Weights of a small transformer language model.
Size: 25 layers, width 192, MLP 384 SwiGLU, vocabulary 2432.
Training: 129M tokens, 7868 steps.
Each number is 128 + 24 x the weight over its row's rms, rounded and kept within 0 to 255. Layers, rows and columns count from 0. Numbers have three digits each. The size before them is the row's rms in percent of the matrix's.

# gate: layer 22 MLP gate, 384x192, rms 0.138, rows 351-383, columns 0-95
# up: layer 22 MLP up, 384x192, rms 0.147, rows 351-383, columns 0-95
# down: layer 22 MLP down (transposed), 384x192, rms 0.153, rows 351-383, columns 0-95
gate351 099:113124147133131144125126149083133128165109118118122147122136094109098127123182092112143137128140187148122138143121167163124182115146141120155111108127132203162127171147116093141114078133127157124116111155134136076108135113148105135163138151072117113145123142118132133132128118103097117143
up351 098:158103159128144128159112156155103136181082157119144142112114144092124131122153148132107123119157153164131142120100155158119111104121104107140147154132143158147128132108122099137095086120129147155112086117133118121123121138159128136133125140119099159166148112146103116167133075150106104137
down351 098:104109124130181106113143169138112180135160096066151126108113129117150112145117111135137151098161115117155130130155147161118125097145144145126113119102126121153137136126113126180130157136128131145095123115112111153166098138142109154133128126175084133144092111075161134135128162131136172115
gate352 104:118133133131128117119137129123176158123121123123149115157120097105116128124161169095109108148119114122200099131154157112139120107113107118069132113095119097130144128090152178107139114144137110129096099143128198137127183090116155145097143132143095121184120131146114179130135179115150146114
up352 101:073168160151079116114085135148133137127135114103142106119109146143136124153141100125103108173120112096148129100097105185149133131115106128138114101144118140096131147121108142092108150119159135150123159171136148134106118151139155129119160069105106125145130113136156134087132136113118142102
down352 103:134134133121108109141106110145143115104102141167110085109092160138122141093127126157130094151165152120161106114103120125149139106155102132131110125130125086129164155161106123104146097168106114113100126102106130168120141146155099120103110106088121144128127137113134133067127109146081167085
gate353 099:117113137111140142142124149130106100121119139181112138136124146113129173112108138113113133165133130135141169078146189128136111110111117163082117117158151159107087184161138184129169124108161131124158124144113155151164152087117127127172149077121163107120152176168127077174148110139105110139
up353 100:115140129172088120137136091148159120179157174093104149115115118168150115161103135124136150134105129173087107117118137134099158147140127104114126139130143100116162080132095119146105135154121089125095111120103132140099134102128134115125087139112137170166069107131151132094131175134158162157
down353 096:140151115169202107099129107138124136116147112110161136121135110134105143115124112141139131163115128138119116150106113138137144135088149151153137137161118119075114155128151118109177158124076130113106130107112182060093144128130119108148160099149123129137126117133135160107134115158140095128
gate354 100:103125119077147159180137113126160095077162156129144126110101120091120106105127116113142133114124104089147123118111106095152125160144120159118117186129149174152098085144147149124126097140115129131148180100121142101114117135130159093077148089089134087126170150155103088143109159160103115153
up354 101:104171108114086125084143133161149107156108143128115126158136129137123109151146099159140144165110142135132109129100095153140199136106104140128127109124103117108154081050118137137152062146104139148122111122135116157105089160124110126146108123090187118130105160148111141113144171133123135120
down354 102:136112116115147152122145134099101101138117127123140176153134163150099130150123091127145128081079131125133130097116132148151139153100157155119094105142108133143144117152145136125153102148140104129120141132128110227140077098112135154152131137110110131143081122141093100152146135183116164091
gate355 102:145142104112127127136140134129123103159107154108065111139110101175147119155116081132148136098110112155174094133126111097150106122147164108120074135162148087116144125104168131160115098151154126111168115120149109143133109136101203130101129168155138125157143098147124101103154108103157111113
up355 103:153098141126106174116138150171078126110136126141119109146136089090128140134104132167083146133113179162140132158119096097128147123153161145195129074128129145123122126133098139108089140146123120126107121118090145146117155151188102126107095123111120155093130102129102146132139099139186125105
down355 099:133155117124140109083124156113105145117140118134123122148131113168137156111113119150148072141113119137107135101096156148162128097138127137158134149097150112132127116133104111084115134133115093088112113182099139183141120116168151147152122094140201169137139090081099191137143098146139125082
gate356 100:111147094145138138134113126091133160098125142146125150191112174128153132147138169121136152107145145106125073092099174133109126117138123123104082089109135145152069157149114128161123136136144129117179138110135135145109128125125112102105123137154148140135127086122126130158142113105154082154
up356 098:125124108123164110120131130077145106135157154115107110094065110128105131114127097151124136119063075135131097156126127096117142132167130184163141151136103094114133129096133127094111122130128122092122147103158129156168145127127138093143168145092160140155119145129106117135123155140083144161
down356 099:138130173138116121165137126088155160149160149130120122146123100144116116144108143130148119128107128131109125106122096164082138101129163189123140210119145138125125150126096111114141158105101120116132116141131143113193113127080141136098122123097104088078127112119083089169139156126119111132
gate357 099:130138128121134131120145114149136084125148125158096116144102110141142148105097131126113099130164110147115133136124157124096112108101129115119182133139148095127115111149122155137102113118129095118094119118102150112132135137157109149161117116177133146135131159140173134147092142166163071109
up357 097:147099155103092107107125104106127126103140112165155094083150091128126136104100135146119181137148168141133126135140112140115096100106129133116083128120088112127148161110044104171119131144136127150166152122099148124135147122126095127144091122108127085091135151110121081124129124121138189144
down357 096:114135162091168108141179111131112140137120125137200096132076095101158157159135130106103084146126125108120152097159132109131172121108159127145110161119131110123146097137137112121117072098108115093128095082127139142096099131143141171117142122142086133151095145115093139100078119140107113127
gate358 099:130158118142165111120099128110148117152071108144162088107115127151140122161135129132131135175175109129105108115108097138145082125121129154191095149137139169141120135116134146155114163127115134173102133132102151144104129125119103150063111127088104167117141131121092126100105125111129206099
up358 095:145129091103130118151056121127115122131154103110114140127090132134139126130153085139135093095177132084140103131148110116108152126148128145138101153116119132146095147144127170142119122157087103100153129118142126094113149095141100140097124160119121139118147138154110111128129122158114157099
down358 094:143164120121118137142127141156093128088137110143122098080114152105145120165158157145135136112142066116138170117080106158120090119132149139164111177096182088124126127070122142135111120098123112150130108147104100098073128169113081119119145160108120133165124114158144098143145118105129141148
gate359 104:129123133146104117133106139113148136096106162122174188131098122127099154155152102132153138152126121132166130186115112095166135092111131140100099122130135116120128106105103125125139146134139136131085129111130148071152099157101145121130128107136114120125147067139163121146133144125147091062
up359 103:135101164146143161083138121141119166123115144150151068145103153126107132128102134136139119126147096130121121127148145146088132099141127134121142133152118113149150137128130095137127062129097094124161149113151140126109128150121084132109138137098158092153140111152102106118110128117159133086
down359 106:135132188112109116139147103172133169140062120106169125084100146132124139137135123128129085112097111119112119097090114106163124148200090152104111141119146163145108098102088147123129092131126109123119119123128150143126154078132117146141139117142111077126116139141115136130120125088135110109
gate360 103:109133148128128138134159174131130111120161131115109114108102075106130104143125127142087129140147146134084091107138142119147129117151194090133114123137148100148121120125139125146112106144129136135180146150091119105125120126118175118139134151175139125193122159135142155134080126151113151100
up360 109:142165133180177145116132138131130143116153135121104109158145143188137169166142133150154113143146120181112132142139163088141152111123139146128172115100138145103131111106126117116100150146116145126139080144113126129118071116158130118111137109155117105083160123165119119150163126108125135096
down360 108:112105074125143138118142118123109121120142144103141118086134138127123101136113110151059129122127129125132112097151135117122162132142162165162127103126130146115141128118106078173113106119126092129099138092119147111139091126052135146136135131104122103098080133135076117106134144124074146135
gate361 102:140141122112162136112099065112173123144157120136128148118129089106145122114165136097135112126188144148106129106134127114110116198119114120140119135146095116158116123083164119083152103159125118134112118147135120121131177128143132105142179119144147151043128124147137147154129121122127115135
up361 097:145132069130118147152116109176145167087150168122115102155160126116116121095082139148117172154129122093191081121120153114127116098097137122067139110159145124156140107134126119104114146119154123141126159132170111148125153109147143168120119144126110092128199114127161153086166117127123109133
down361 099:145118104073129132141135099118168157116170144126136123092152118140126142134147150156123196141132087123124171148123118151156154105138133106101164113075170112132134156117087128103129099087113087121164162143088137183141134127131134133148077102126111155118127126142122118171104124142162128175
gate362 097:100091151121141142118142135131130099085139134115129107099147118122165161148100116114090129139145108147113128090169162164138155144134102145135115086116152145096100115124130143152131130107129137172182150098092111109125160078128096096128166088129074089120139144163101152134132143109135152138
up362 097:126091150131124145066127111101133100121092160132116135090151118098166173155150124090100105144123171149112103128124143122169168149126138154117147130121149140101068139091146154139177152079129152185152154107105119137116076114088114154147140119113110177122120109126114117112119125089134131152
down362 100:100116139070091177089119100135118138135198159162151141145146130135088162146114124148104131133126133124110117150114118089106176158145128139114133136112163164100117122134114119133145122132176179106145172156150124135175100115105139097137140106126121150131137170128117146080093138142103101133
gate363 097:097111122136102141130160153126154102129158125162132119109103137142111097139136138158131147130096164075091164142090142154159174078100157145188119143128124124130098131166114115118130149164132092123140099133136141111107132059124128083107109128132128109149109160149106124126111115077108103091
up363 095:131088150095131137125145129121118159149143168118141135106159111154152135115107123090156126106134129155136130161113121147123109071144147132135132129136077119136132113103134144092110141122107121147097081134153127128148096131158111123115121118130143117177128159121118155183126125150157109133
down363 101:149131113112108122074105115150125143148123148120135137111185117105149107113095124184132133133165123127147147126088140086115142141110119103127173106149103085129119129114128129114130172067193100117165129115121134084153160110098133158100127110115098104129108125169123135108130126118128080175
gate364 103:127165152154127145118135098124147148142137148125062094136146102107118134119097097111132124088104142112150111092138116186109123109075103105138111105169150121136150173125122178134116104145100105120119127091084120155186118158114147104105109170081152150126093103102133134126161111149103120122
up364 098:112143114170135133154105097102118160122109127119092123095120096126118101088095110167145156146138135135134120086130120174126143140141166115151089119143139160131139128137114130148108131144155104131117104140109126141178121114125092150113129149170141097135150129155138145111127151141123131117
down364 103:155126152154144122141127087151044102140150117091106113110127152100088129130131129124151150134121087146118087114142102183108148146108128112170101118162156139149082127136105126124131133154116149166148119091137142152160122145152138104114130159110139092128106079108108127130168154115129129112
gate365 103:149167096165128109128106122111113149141132157144110098087131145104156172121111149110122135105166112182103096135142113172125163130114098186204148127119132136115122163113093099115121151162127160127123142126113147131130062135142129116124102140094115106112173136136150118167132177137144143157
up365 106:132138139157129136127084135146121133101108159142125175093126142117121195071104140095162114133140101109134106148132158187130120088170140142114138121128140142129158086133158112103126133158137169102140132064169126152147081136114076160085115118143112114135101134138078126122129159139116147137
down365 104:084105151082131132151149113118152145151159127137092131157142071165145142088139100116146123123136127130154143141103106099125143116118088174108119166117137100147106127143126094099147086097097061161098150161164121181185087134177123102128147109131109148129153131157127128108121133113136120168
gate366 099:173132130082117166130173117136167117144113140140131143143177149128133126114106126147093083094126165169144110103171184133139101149118104107132111108134117129158122113127140111124144138141158093085140127117153164100145148127134134139166105085156099112107120091091081151128087152128141127111
up366 102:102117152114114099133152148109126111082110104114070163101081153162122123094127142115116126128168118123099171104121083138116118088123059150122161133135154160128133144095075126141162119127163122159102079153114108118160130118157100140120128106114159117115139142122104152127140114073159104116
down366 099:144125191103165114139132154120118108146142142102144141112115123139143111119095155128095111154112116140120139090130129141116143112141149171129184096153130159092130135164115143122099130135125109100094046091155087061126116131127123145115101106129103076150120111145099115096127135115126126136
gate367 101:143112099070151136158120142143122132141144137155156158133106129100119139150140100110137146107142121120137112165136149106139118157139142119098138092138131136108158138131169165149099115146152095137152103125090097109127135102153149098114163141134137144147114111147166103151111123099070150137
up367 097:103149166099117121093147154144106113115163095099156108092063148136121133128154122151118129103110102149149158112108144100140122142150118088102141103124097117136149106126176116126104125162090130158140098132138104132074107132129156117176093138129151088082116145123129112140153147166092123104
down367 099:112126160125146127141131131115114182152100089095115108117153128145169108132141123177128116112132067136112104095090194088105140107123134109119128110122141136114125105155127151146141118078076127128116137136108096092117158136122117147145152133132136151095090151118142111119112108114137101145
gate368 104:051191165110122134121091158123161142115150139100136150135138140136162110103123095132116178136115132185142145145142126137114146157129153155128132107139155126115151102139128125133135119156138122110119144100092085128124148174102123085139132132115106166122147111110127102150164130146128135194
up368 093:130087171081128121141113157105102123184141172113074144132125134100087099112086109103112170120147122118135122110146133147166106121158126129113122150112138147148093097115143108122112106139144129114127083075121100178141126109079092113153132149138124096112165137111063142101135082147148137121
down368 097:127187122137120106124173098107141138081155139136152163124126121134141150118125123137142137118153126129099135134084096095149097098141125133158145151118145093120152111102107108141135117141141136132126130167153128132115137127145110100109114147161156200145134151091130111102158129169093164131
gate369 097:142168102118200173171128132131155112141118124110147129221155120137094164180128132121127155197122129143106088113155116152127140166093127156174107130118103106125105131157126135137143142132133077093148106092119128116114103098123103128166165150142175114139121142089138143121131109127138101115
up369 096:098159159107140092092118131127140137145155118151143153115135078134114124124151155136126067121108104131143117117131143102137120149157119093127111117148129143130164141131159168130101149120162187111098115121128126116143152151128135133116080099117119136163154129139158147124113124162131148164
down369 096:110127144107181124131129102152107164163100160153120141140121141118132124096128133102089167081113119167091159165150102154163124088126099108106138130131135157147148132127109154140147113111121156157189145124158136096157113108120156122088126139090113119136111106147173150194157146095116139113
gate370 090:144134124129146104124135141129150132103110147170139117132110161161178101132111093123140153160132118103145127135134149154135140130136116120107097143168118110123121102117139102085128130116114096118112114149118096068143147134138088068068117123096144140129157146100097170133126142104075136093
up370 090:108168106166133159084170108145122120123123157143146101120124131165176138105096124085145151122129123126118140123106126148080143155131134120126158171169143124123099104119136135132131132135109115171118121118108118137138131111127088117071145125105110126144146116101119154149124138139142123163
down370 093:145138119128159144176145130110139187138114157165150148112132071175098091152103117149166137125111066127093189136140125114107143117132106105149110085156108129123085149152109146137156116183133137120124141121132104152104128136128144118125114148155133119156138127073139120124134132102143160173
gate371 096:166126120156131145131118094121101117140090136145122127106148150094132139183135127103127096114129091125137166151133154131144123152141146095152088118084116126159122149113115155115154109089148167149167143105179159117087110111110142156149104145152131145106128111185168117133157122140101118112
up371 098:140125095135112131173123141128111124075104149147120098145104169129145123149101157136103150163175115138173121113149145140103137098166168135136151148137110154140139106169128149134093156162157125133114124134157089156117132119174130110075127175149130135155162146138135130118146105151161099153
down371 097:174115166120110124137129178107147168104114167170174099090166157118146151134124115115154150164132136161105136110147106162146129114125113127118172135141116101172084139135103107132111114093135099134152083130117103146159101147094115146125133175149135121080155113115123117135155101134129098146
gate372 092:117112092093155163153161105111156156137133117155090141160157126112158133124123118076131106159084109102102107127135160157109114135095100113108154090122101104138075172093157122114111145118165092112118145131110139112117157121161155109138115118102101152131120159162145110143093106113146182119
up372 098:091130081142082148139138162099143122164139132150154121118163102134129143113108114117186156111097103111128090085146075094084131145102137098122191116122099132133135126091110150145122148141098084141116144108102149151120142117133111120131118131119146115093155168157153114146142142089126131103
down372 095:096161116143133153107148117106148183147166136059138152135103099135144095156155142110149102133090156138141158135170128126117186137123146148140100128146125134130156133129112132133171108143118173130123113096153124157102139066132119125132085118133107134135109126131108109118127138160129145162
gate373 095:132123116102139135119073077085128142077159127120161109150185122116135132143142086110110095149143111080113101160113173109151123109098119162132091108109129128104089138139143134116121134108098086143147159124171121113127130128153117120132126092124124136103139130075172113161118088159130129135
up373 102:105102159132111128164138127126135095188142138127125137139116136108152139128135134098158100144127100129081089132145111136119104123140102129153122128102125131130130090107130115127083091110135101145182122123152129151167110112170094123109109159121177159115136117076140126117102110107125112102
down373 101:141129116151148130123143116171100144161162144110134151132081099102087126102146141164110102097145136116108174122141103142129167141118144135130108146109133096080131110151135137138141079128140126105153117123148132098171146129138108133104150138097123137153132077134104142143160104140154131101
gate374 101:110139165124134149088169138144133101148168175126113119141153110094152160121129123171140105104128125131118139127144120121112148109069111135142110127152126119166104156110152112090130119120138139113128094127112142100123099139139129111189109177115134140167115155123140202140136133129175110109
up374 101:125108138115144114163148126158124170107110114197111125139121152117130167114061109134131134142154110131125114129117152096110165145111086094123138102153123097127132119172126062133118110125176123108084130149126129137140127122135140147131127126074093140135182108117144144140142163115124157175
down374 102:141093127138154112114093130145087127096113147133117134127154099155121134146141128156121123171119144100130120137108145147124156115110128135116181107118112114123134088111144115145131165114157147129106080077102159159103113185172176126149122134158116155096131114140151144084132177132132117115
gate375 100:070161108126118135126116155096166170144153125141117109163116138111127118141151072154113143115101147084110157130114085118168145125121146117147117121126111142168136196143157109130107144136145142142153187128119132084120109131133125112125130081118136129114140124148175134133108074126142141123
up375 101:153076142138104117085140138142099109140139136134141135126126142157167137158108127111153127168171107129159148115109106160070069162114128141148167066120150113120124091139174146151164129132146117147104173100100121168127175153132124139092096139123137124120127123078105159161139150115144101125
down375 104:144117156152135079112123115119158098158123100148150100114151101129157133117150125120146117121146175127119158035147131124116099135136136094113159119103128143175111116137130142127108097112125114101136120118140093110120127145071145123113122098158107124146121134137104122184110095102143154130
gate376 100:137146138160071090120081127122112122064149136146110084158161099117141140131102143098129109144117132088121121099155140159158145075096111110214153127129132130110104125095129156124095110080162182129134076112098133095081091104155120104137135113122114106143138150109115096143149119134144135086
up376 096:099118129128170119108147137190123119101126136162145106106135130077135130097143140105086160096150140122173119161123166118164144123110158075136113115125125131157125169100162098169144109143101118078118120135130148145154125142135125134133119123146099133124127145120156125128136127090153139071
down376 093:100157144102158114110128052134137100084140107147166118138125160159089112131143130123115098119142127134174137127125168114127104121137079134113118146094133132129172089099126112115157112112150124126159131147114125208119133098114116167091130184152125114112093168127134093113142149140130147150
gate377 103:104154154120103118108141139139122123136135165131079105124098132131103120154152190150144154132160188147125111139104161131128160074174098109141160109115146139120113124126113142101127114101099124151185104067130121120136120089106185116169112146134141098138150126152101181145099132127144106160
up377 105:104142116172131146113143098130129110118149145075141080121122113156168132149142165179156185125139133075158128059136124141115115142139112170111100135173156142167139129115149169142130106123137123109095112137084147126152105125155108134145109115130120105131133105117106144131112102093142139150
down377 103:081121121135126133130131087130184097126119131146097142113140094122130108110133106166133113141103118136155096051114121121147142106086157148149134147121080141174146175106118141166153166114155145116146142106172149088150179063125131139140119104165119100154171136141158113152117143145136124125
gate378 104:119121114094092136156128139150089131065095186089110160144097142105110115113113138079129133117137118141099113096126133124067123127110132099133134136109146112149096137135158116158096134136120126146133163171173097132096100130131172089112147109161126129152180130155144120157143102109102082145
up378 105:132140114131146122125153094116136136124143161157129152137151175151090148108134114094088114122206116139143109110096169118104168117127143157118145141132125146121125134097160123113086157145147064137114130084124172132107143170114090158122162150135134114118111099118100152140147172116127107105
down378 108:109142169144141174086132147106143128096120130136120170123102139113107131095155100127123133125142149151115091157179160175149164138139108152147104147155115178139100128148151133113163144193122142145109153148154148178126094137142113144097098129133123095141141072157147136132151158112146131114
gate379 091:114131159122160119154100145156130147133100166139122118123157103149105131117109130108118157130160138140108151099092141127180150112095129118118115128091117153115130140113164115172131142125141177154181125131105119153146076141109121157068118110134089120125120147111149096116099155137103130122
up379 094:120160138114117158120151163126126109095105137126153108138151129136114153114129149116140144112106131109123138163107161087124144136100096149111137146134146145181131141129159143109132136128161131098105126129122139152105147106150106140098157105167138128142090123164125178135107069140181148157
down379 093:164122159142147098115119124171123134122149120142126138125105165102087146136106129115095134096078136113138137130140068141134148160139158089143099160100118154107114148141153142114123128131119158139134145117093113101131145113096107152098162174146109082153092093074095088124119136108102149141
gate380 095:125156119150163183119139149123132098182135153130150120123117166120089139136109096117137128158086138132116131102147174102163145099089134121144135126155172103141097119159138094117112142144154143135137134129143131114076112078106109151156151068119116132153136134137144131101140137098085141181
up380 088:107124149132112105142116122145100106128181123126119145144104116123142166114149151122126135070141098138088127152100133120092110115123162141116147170101068136111087118133142128132113106091125100105153121146126153140120130136104146115063129155140155089141192132121132122155105159127097117122
down380 093:130114118098121116102125113110112124154123121135156131158188178085105148107135132138104153143075144173130104133149119128087141143148090128097143132107108077121101122101112117158161123115127145112102147145109141096112164144102112093120119139165136133129118115130136175113111157169189128113
gate381 105:135084094130116181086104114097114098117125163093117127142137108104078148113135169126163142074108116145119104152115150126128126117110153112107140140135155101179137096155127163096111135118144177123108097175138109130134173087153195076154138119164137146086120143144125142145090094123145112108
up381 111:118155142150142104127135126145197122140127119064103113141140176120119081158183125180161129112123106127133148105109080155119128155115132128138125144143121113121133159161144147126143118123123142150111143164145150112132125153142106115139108131129080097132163119117143103093143122093121131163
down381 107:107174148175164132098146131117138145141121096048121163129112100139137123156128104142135114095082092134146136104147137135124098140115119119128106140144160091039114154112136129177144138173102114164139132145162105131130152114146102157132055111107123119147075124119167125091115148127149148116
gate382 104:090168116122117150174141118179084133113115149137137124079134101158098152117108156130098135097136126159149118120184113114097149144144127112092123153117115122156077116122141150146141153163146133145136099128118139109147120121135119095113117121163210138142131148087151103151147140094107181152
up382 101:112140140138131107131067119106144162088100153133147091132095118136131070160093099123154119098136144141175121141061122142108116131114119130109100133147087149122174127134096124108117142141129136093113108108131156157097166117096130166162115132174090084142118158108089122140126177137144159104
down382 101:144121106099164151163097133145126112144101140168126130129144097091137133138168127125096052135140099157128164150136100161127052104104111117145143112157147129123148116110105093092163103136139079159122070124151098146153100095095119125072124117129144083111147142153130137129123129099147148105
gate383 095:118142096117098125143140090101151119120094132105145123102126125115148116147123135128099155071154167128115149136053132138138126157100198069087114165140123104144126159180124158131135095143168151126138162165136151106084160144086115147138144109114100120100125158148139121137120142131110099118
up383 091:131127159085165126126133126106152106168164139110122124092138178118154113158145145123131123118107092102158109111130097159140157128115151069086129103138123131151086090136135123101113098157164110096137169118192116151147140138167089118146120115156180086174158136112153148111147111102141146134
down383 095:111119143115175125143140159146141158152112119129154110128129127140075098090102141166127139141132118083154137144150122158120112097091139072133111101146147080127129126164125153102084097140123127142131134091143108096143093110045097113105124128115131110114112141116128116141117143127106114142